Weights of a small transformer language model: 8 layers.
Each number is 200 + 20 x the weight over its row's rms, rounded and kept within 0 to 999. Layers, rows and columns count from 0. The size before them is the row's rms in percent of the matrix's.

# k: layer 3 attention key, 256x256, rms 0.0556, rows 82-106, columns 0-63
# q: layer 3 attention query, 256x256, rms 0.059, rows 83-106, columns 0-63
k82,090,229,195,203,191,183,208,231,222,194,221,227,191,216,202,154,216,186,188,208,197,165,185,201,201,177,200,209,224,231,207,190,187,185,194,190,207,197,198,212,216,220,181,210,183,217,191,198,198,191,204,211,178,227,181,183,200,186,185,164,197,233,174,190,167
q83,090,203,258,181,212,176,197,212,229,214,199,235,198,250,223,191,229,218,208,207,183,196,195,223,222,170,188,200,157,191,225,181,183,221,201,217,199,199,219,214,213,213,188,228,223,226,177,185,177,176,183,183,210,205,184,192,202,200,190,165,196,195,206,205,211
k83,088,203,206,214,206,180,181,200,190,182,204,211,219,191,223,239,183,212,210,218,198,191,209,222,222,222,240,218,174,198,189,172,190,169,230,188,222,200,253,170,185,203,176,194,229,226,224,159,205,192,202,189,195,211,185,232,158,190,218,198,202,192,213,186,193
q84,087,211,216,210,177,208,177,214,212,190,189,196,202,207,173,182,184,186,177,216,200,184,156,206,195,245,174,186,179,214,175,200,184,208,192,216,210,230,193,230,193,224,237,215,187,190,168,233,197,198,216,218,221,205,222,195,184,218,194,208,207,189,195,209,174
k84,090,205,204,200,177,210,218,196,160,196,197,197,190,176,210,211,202,220,204,196,230,193,201,214,212,223,186,193,204,184,184,230,253,212,200,169,225,216,163,185,174,174,205,170,223,194,201,167,214,163,198,173,225,183,201,238,209,172,219,191,199,163,213,169,159
q85,088,207,192,189,202,188,182,188,190,223,199,184,209,162,168,211,182,169,189,195,206,200,211,216,209,195,207,218,182,175,184,177,189,191,220,210,194,190,215,203,214,187,182,185,199,178,197,186,218,265,186,176,193,177,199,206,203,214,199,188,229,186,209,195,194
k85,089,196,193,205,228,212,180,193,197,190,206,220,226,203,169,192,180,167,169,222,197,208,199,204,227,171,190,207,203,202,194,209,183,197,206,177,221,191,172,190,208,169,232,201,195,211,218,208,171,210,230,254,234,189,220,150,236,199,199,221,152,155,172,197,168
q86,084,192,176,211,199,213,184,181,162,198,174,223,224,190,202,162,206,204,224,205,217,222,177,228,205,192,186,165,214,189,204,214,226,188,199,189,170,186,167,217,190,194,174,189,210,179,191,144,204,188,215,196,212,170,207,185,233,205,180,219,209,170,184,214,189
k86,086,211,181,213,203,231,190,251,208,184,200,169,186,221,195,189,196,206,222,151,204,184,234,264,222,180,204,208,179,202,210,180,222,187,151,193,213,204,172,179,210,192,230,170,209,234,219,203,237,221,163,203,245,196,172,154,192,178,221,162,180,207,217,197,235
q87,092,230,201,210,209,200,235,227,229,211,169,193,190,196,177,160,200,198,182,192,197,193,179,185,218,185,153,198,223,187,197,214,215,213,175,192,207,208,184,215,177,170,218,225,193,228,199,219,214,217,208,200,207,214,180,173,214,189,192,172,206,205,207,193,221
k87,093,196,212,233,194,259,196,167,189,173,160,167,212,200,201,210,233,205,190,199,196,208,176,220,187,192,182,218,184,206,173,201,240,208,190,188,227,219,200,190,203,207,191,192,195,205,207,164,177,242,250,187,225,216,177,162,179,221,189,213,179,199,213,230,184
q88,090,215,176,179,204,170,190,212,193,206,229,152,208,202,203,224,189,182,227,234,170,205,208,191,211,215,195,180,161,152,195,200,177,194,173,206,199,212,202,206,211,212,168,226,189,165,177,183,225,177,221,224,208,210,209,200,209,186,211,209,211,206,184,251,173
k88,089,155,235,197,143,231,160,177,231,185,161,192,217,185,200,223,236,208,213,211,205,207,224,176,185,219,209,200,212,171,181,187,189,200,198,192,205,199,210,203,151,186,176,184,204,241,172,220,195,206,186,197,209,203,210,180,203,235,203,228,188,194,231,195,198
q89,088,207,177,211,218,211,212,184,240,182,233,198,201,185,201,219,208,203,198,161,188,182,203,215,171,183,206,190,243,191,183,230,181,200,222,209,209,191,198,176,203,182,216,167,206,230,186,199,188,194,186,227,222,217,204,161,185,188,215,184,231,186,189,212,182
k89,090,212,180,209,186,190,188,211,204,198,227,199,235,175,189,173,192,181,182,206,260,237,191,202,182,167,203,189,177,141,204,172,213,200,250,215,210,176,198,213,216,165,197,231,215,186,235,181,217,192,208,211,172,241,171,190,218,203,198,211,166,205,202,205,205
q90,087,230,185,221,200,214,223,211,161,193,218,233,184,209,200,200,209,190,181,184,188,190,228,187,215,157,208,213,200,205,211,195,230,200,179,207,173,180,240,202,196,202,196,195,181,207,220,196,232,207,180,194,215,169,212,181,229,194,188,250,220,175,185,199,221
k90,090,178,230,235,205,200,164,206,202,171,191,162,192,215,226,203,204,214,210,200,217,238,189,196,194,184,242,175,241,186,202,192,194,208,174,224,191,214,193,184,202,160,200,222,222,186,212,204,190,198,227,201,195,219,197,216,198,175,161,214,220,205,194,180,181
q91,085,206,210,210,203,218,199,202,192,190,175,181,184,207,236,209,205,208,180,199,170,210,212,192,208,202,165,221,174,192,202,210,234,218,194,254,196,185,206,204,201,195,207,194,216,202,200,197,202,217,179,194,205,195,245,182,214,205,200,163,197,234,196,148,222
k91,085,226,182,177,232,213,204,184,210,180,200,215,178,210,234,215,173,185,212,225,219,208,213,236,186,183,208,215,193,171,205,209,232,186,187,174,207,227,219,208,163,216,223,181,212,204,197,202,227,180,234,201,219,203,191,189,217,211,217,207,240,226,191,210,196
q92,090,228,178,172,191,227,235,219,199,188,195,199,180,184,185,183,184,197,191,226,219,202,195,223,220,221,197,205,192,198,201,191,186,207,238,222,190,145,193,160,189,204,203,233,200,196,233,207,197,179,169,217,193,198,213,184,216,202,216,172,209,231,195,166,203
k92,095,249,175,195,210,193,216,200,187,227,222,190,187,184,163,208,232,185,199,167,188,178,188,214,185,194,185,238,192,208,220,227,218,200,191,203,169,189,205,166,202,212,172,201,194,206,199,178,218,242,204,180,198,194,187,191,226,196,224,197,221,178,196,202,187
q93,090,221,182,192,208,179,193,185,187,189,206,198,218,216,200,186,199,201,189,228,180,235,202,197,172,196,214,158,210,183,188,207,178,218,204,203,222,149,227,148,209,176,211,168,223,213,187,213,213,183,189,177,182,185,202,201,204,177,231,176,217,190,190,196,217
k93,095,189,193,199,209,208,219,210,195,229,179,196,172,189,261,168,222,191,178,173,225,168,205,203,159,194,211,171,173,191,196,223,192,208,192,207,215,216,208,223,171,216,233,219,190,200,187,230,189,194,168,196,210,201,231,172,221,185,183,194,221,214,195,188,174
q94,087,219,188,177,212,176,206,173,216,197,172,221,194,218,206,224,194,193,199,180,200,220,175,203,198,201,200,202,234,183,169,183,228,210,175,237,222,185,198,147,210,212,169,205,178,197,176,214,174,210,171,203,187,207,201,248,202,196,226,223,207,229,197,220,219
k94,088,214,191,175,182,219,167,224,192,196,190,157,178,195,204,219,195,198,237,224,211,185,182,186,199,205,183,203,191,186,213,193,188,203,212,190,216,175,178,211,178,223,202,210,178,228,235,222,188,214,222,188,159,163,196,184,178,201,183,183,201,171,221,169,193
q95,083,175,190,188,222,186,184,170,183,206,212,166,179,183,170,195,216,210,215,217,230,186,176,231,214,182,197,186,217,214,181,192,220,211,199,176,221,190,208,196,169,220,167,197,187,204,205,177,169,218,219,213,206,208,190,238,192,199,205,190,201,175,205,220,193
k95,087,221,185,209,182,209,205,212,214,220,176,221,199,183,199,203,180,231,208,193,194,200,215,198,178,238,211,192,226,175,210,208,213,177,179,218,197,188,168,198,224,231,205,207,233,182,225,228,202,186,207,185,219,199,213,225,217,185,186,203,209,210,221,183,185
q96,088,188,213,179,173,231,201,218,222,218,191,189,194,221,212,238,225,209,187,222,162,196,200,173,206,186,215,200,193,230,183,220,200,220,193,206,190,184,169,205,218,192,183,210,246,221,205,244,196,164,207,179,197,189,197,203,192,189,203,219,211,207,187,220,176
k96,088,186,197,190,195,214,225,193,187,151,221,242,196,194,229,156,191,173,188,227,191,201,144,222,220,204,193,227,153,195,207,232,213,184,213,205,195,243,200,192,198,217,204,200,203,215,177,212,190,209,207,200,178,221,243,204,232,199,200,178,221,202,187,214,195
q97,090,227,196,196,203,213,193,194,173,211,197,218,204,207,185,132,203,183,206,202,228,190,189,207,224,191,210,219,159,192,188,212,209,200,222,226,182,217,224,215,223,212,190,199,210,148,220,183,207,219,213,224,249,192,196,188,185,192,233,181,219,204,216,211,198
k97,091,204,197,202,183,233,182,186,188,227,215,180,177,210,192,200,238,235,183,215,172,198,209,187,188,190,191,225,187,201,179,220,211,171,163,188,178,218,181,202,198,201,196,209,228,184,202,196,198,198,199,165,217,212,185,203,207,213,196,236,186,212,218,180,212
q98,088,162,158,178,241,215,219,225,194,189,177,214,222,209,205,208,203,241,205,235,202,231,202,181,223,180,185,161,236,227,238,191,165,223,198,200,210,211,175,201,180,205,169,217,173,217,182,196,168,213,180,213,147,226,199,185,160,174,234,184,191,180,199,172,212
k98,092,184,205,170,211,200,187,239,171,197,192,214,210,181,153,178,213,221,229,179,206,217,176,185,203,215,225,197,216,187,212,182,205,218,225,176,215,198,197,199,217,192,184,214,201,212,205,185,165,180,189,199,159,213,166,204,198,224,223,183,191,220,180,174,215
q99,086,238,208,202,187,227,238,190,222,226,201,179,190,212,201,210,232,191,207,169,176,192,248,190,197,209,170,204,208,189,200,210,217,202,199,189,207,172,169,189,163,233,185,197,169,186,215,208,200,217,184,194,247,196,225,198,209,184,199,190,235,205,209,218,219
k99,087,234,194,209,176,220,178,221,193,221,222,189,180,229,172,190,181,228,189,200,201,195,194,196,224,196,160,180,184,175,186,199,201,196,182,191,206,202,203,190,197,234,190,164,209,161,228,204,217,231,172,197,189,226,159,222,200,215,210,186,202,199,184,199,224
q100,083,196,255,190,187,195,189,228,170,184,191,183,199,214,241,223,189,190,216,161,193,214,230,194,204,203,222,181,239,186,202,168,208,178,214,197,220,228,220,203,214,185,167,230,196,217,191,186,202,204,225,192,210,171,181,183,179,166,186,195,201,166,203,192,154
k100,090,171,169,214,182,212,179,197,178,177,174,227,211,180,170,236,188,207,229,213,182,206,214,172,183,192,201,180,199,180,224,194,175,201,194,199,186,231,156,243,178,184,191,218,172,194,182,175,179,181,209,183,171,210,206,204,204,218,219,220,187,207,208,194,205
q101,091,184,166,193,217,196,208,237,212,200,211,229,173,188,219,194,177,213,209,236,186,205,170,197,195,220,200,242,242,221,214,197,206,198,210,209,204,251,184,224,205,227,198,177,195,232,206,179,222,196,207,181,202,208,216,204,217,210,176,205,226,230,162,178,175
k101,090,221,166,217,184,182,173,175,197,205,176,175,215,240,186,204,182,178,224,203,223,189,196,235,203,227,187,188,207,218,203,241,180,173,191,203,197,222,211,220,160,197,223,184,182,187,186,177,195,186,181,194,242,197,220,175,189,202,164,213,181,203,209,182,203
q102,087,228,188,216,214,218,209,219,179,195,187,157,212,208,218,180,208,181,182,239,181,200,211,222,187,175,193,216,179,187,213,171,148,194,216,229,172,200,219,226,181,194,202,239,205,183,224,183,206,210,200,220,214,212,177,185,207,187,163,177,215,201,212,221,190
k102,084,208,232,198,227,209,197,179,201,168,199,190,203,196,192,201,191,199,219,216,175,219,213,195,185,203,197,225,195,186,231,209,180,188,169,170,193,192,197,209,195,202,204,172,213,192,229,229,203,204,191,189,173,240,233,223,217,206,204,220,205,180,188,232,203
q103,091,209,215,208,206,206,186,191,196,189,207,190,203,206,191,195,170,173,166,164,197,181,211,183,215,174,173,177,201,213,182,177,202,204,219,200,179,158,230,178,217,208,182,181,196,191,192,205,206,164,216,209,172,218,204,236,190,213,201,227,223,237,197,171,218
k103,096,170,208,200,227,162,215,210,203,222,211,194,180,201,208,186,185,205,218,180,190,174,196,193,164,171,219,255,184,187,218,202,205,221,211,216,219,185,199,224,169,199,203,217,212,203,179,242,227,226,174,221,228,216,217,190,219,195,226,211,190,193,215,212,190
q104,099,153,198,212,197,196,197,172,215,220,191,173,175,189,198,227,232,231,175,203,177,170,212,202,205,232,200,152,208,182,206,206,203,228,210,205,214,200,183,199,190,212,216,199,193,178,206,211,192,186,202,186,212,177,212,243,202,201,217,205,187,189,211,176,195
k104,098,214,166,184,183,204,217,197,165,215,210,212,202,223,178,208,197,190,183,206,170,235,189,170,218,231,231,217,196,202,214,226,211,207,203,194,203,187,177,187,216,204,206,188,221,220,198,254,203,205,169,173,198,186,217,177,177,206,210,171,219,132,204,146,192
q105,084,226,215,199,179,201,181,183,208,189,173,183,212,161,240,214,146,212,197,215,193,223,204,187,187,207,219,240,207,145,207,207,205,205,235,208,194,239,188,164,209,182,185,201,214,192,221,228,186,203,204,181,182,177,213,212,193,252,227,194,206,161,225,204,183
k105,089,181,205,223,201,195,171,201,198,175,204,173,213,186,179,186,206,183,212,191,224,136,177,206,184,198,202,226,178,222,205,188,191,203,177,209,199,190,189,216,194,192,190,191,216,239,203,197,166,203,205,173,190,193,190,226,196,206,212,194,195,175,199,189,218
q106,085,222,192,210,199,209,209,203,230,180,179,206,213,172,192,243,189,204,198,215,185,202,194,190,221,209,178,209,206,205,193,215,180,201,198,237,225,202,211,211,206,190,182,195,185,192,172,216,183,192,207,165,186,204,190,211,173,193,203,174,216,223,194,193,235
k106,091,153,192,175,212,191,199,216,208,219,238,218,194,203,144,186,187,227,188,227,202,182,204,214,213,199,174,181,254,188,191,180,208,218,226,177,200,214,171,234,220,217,184,185,214,214,229,217,193,212,205,200,190,179,241,194,209,182,225,171,210,181,221,191,248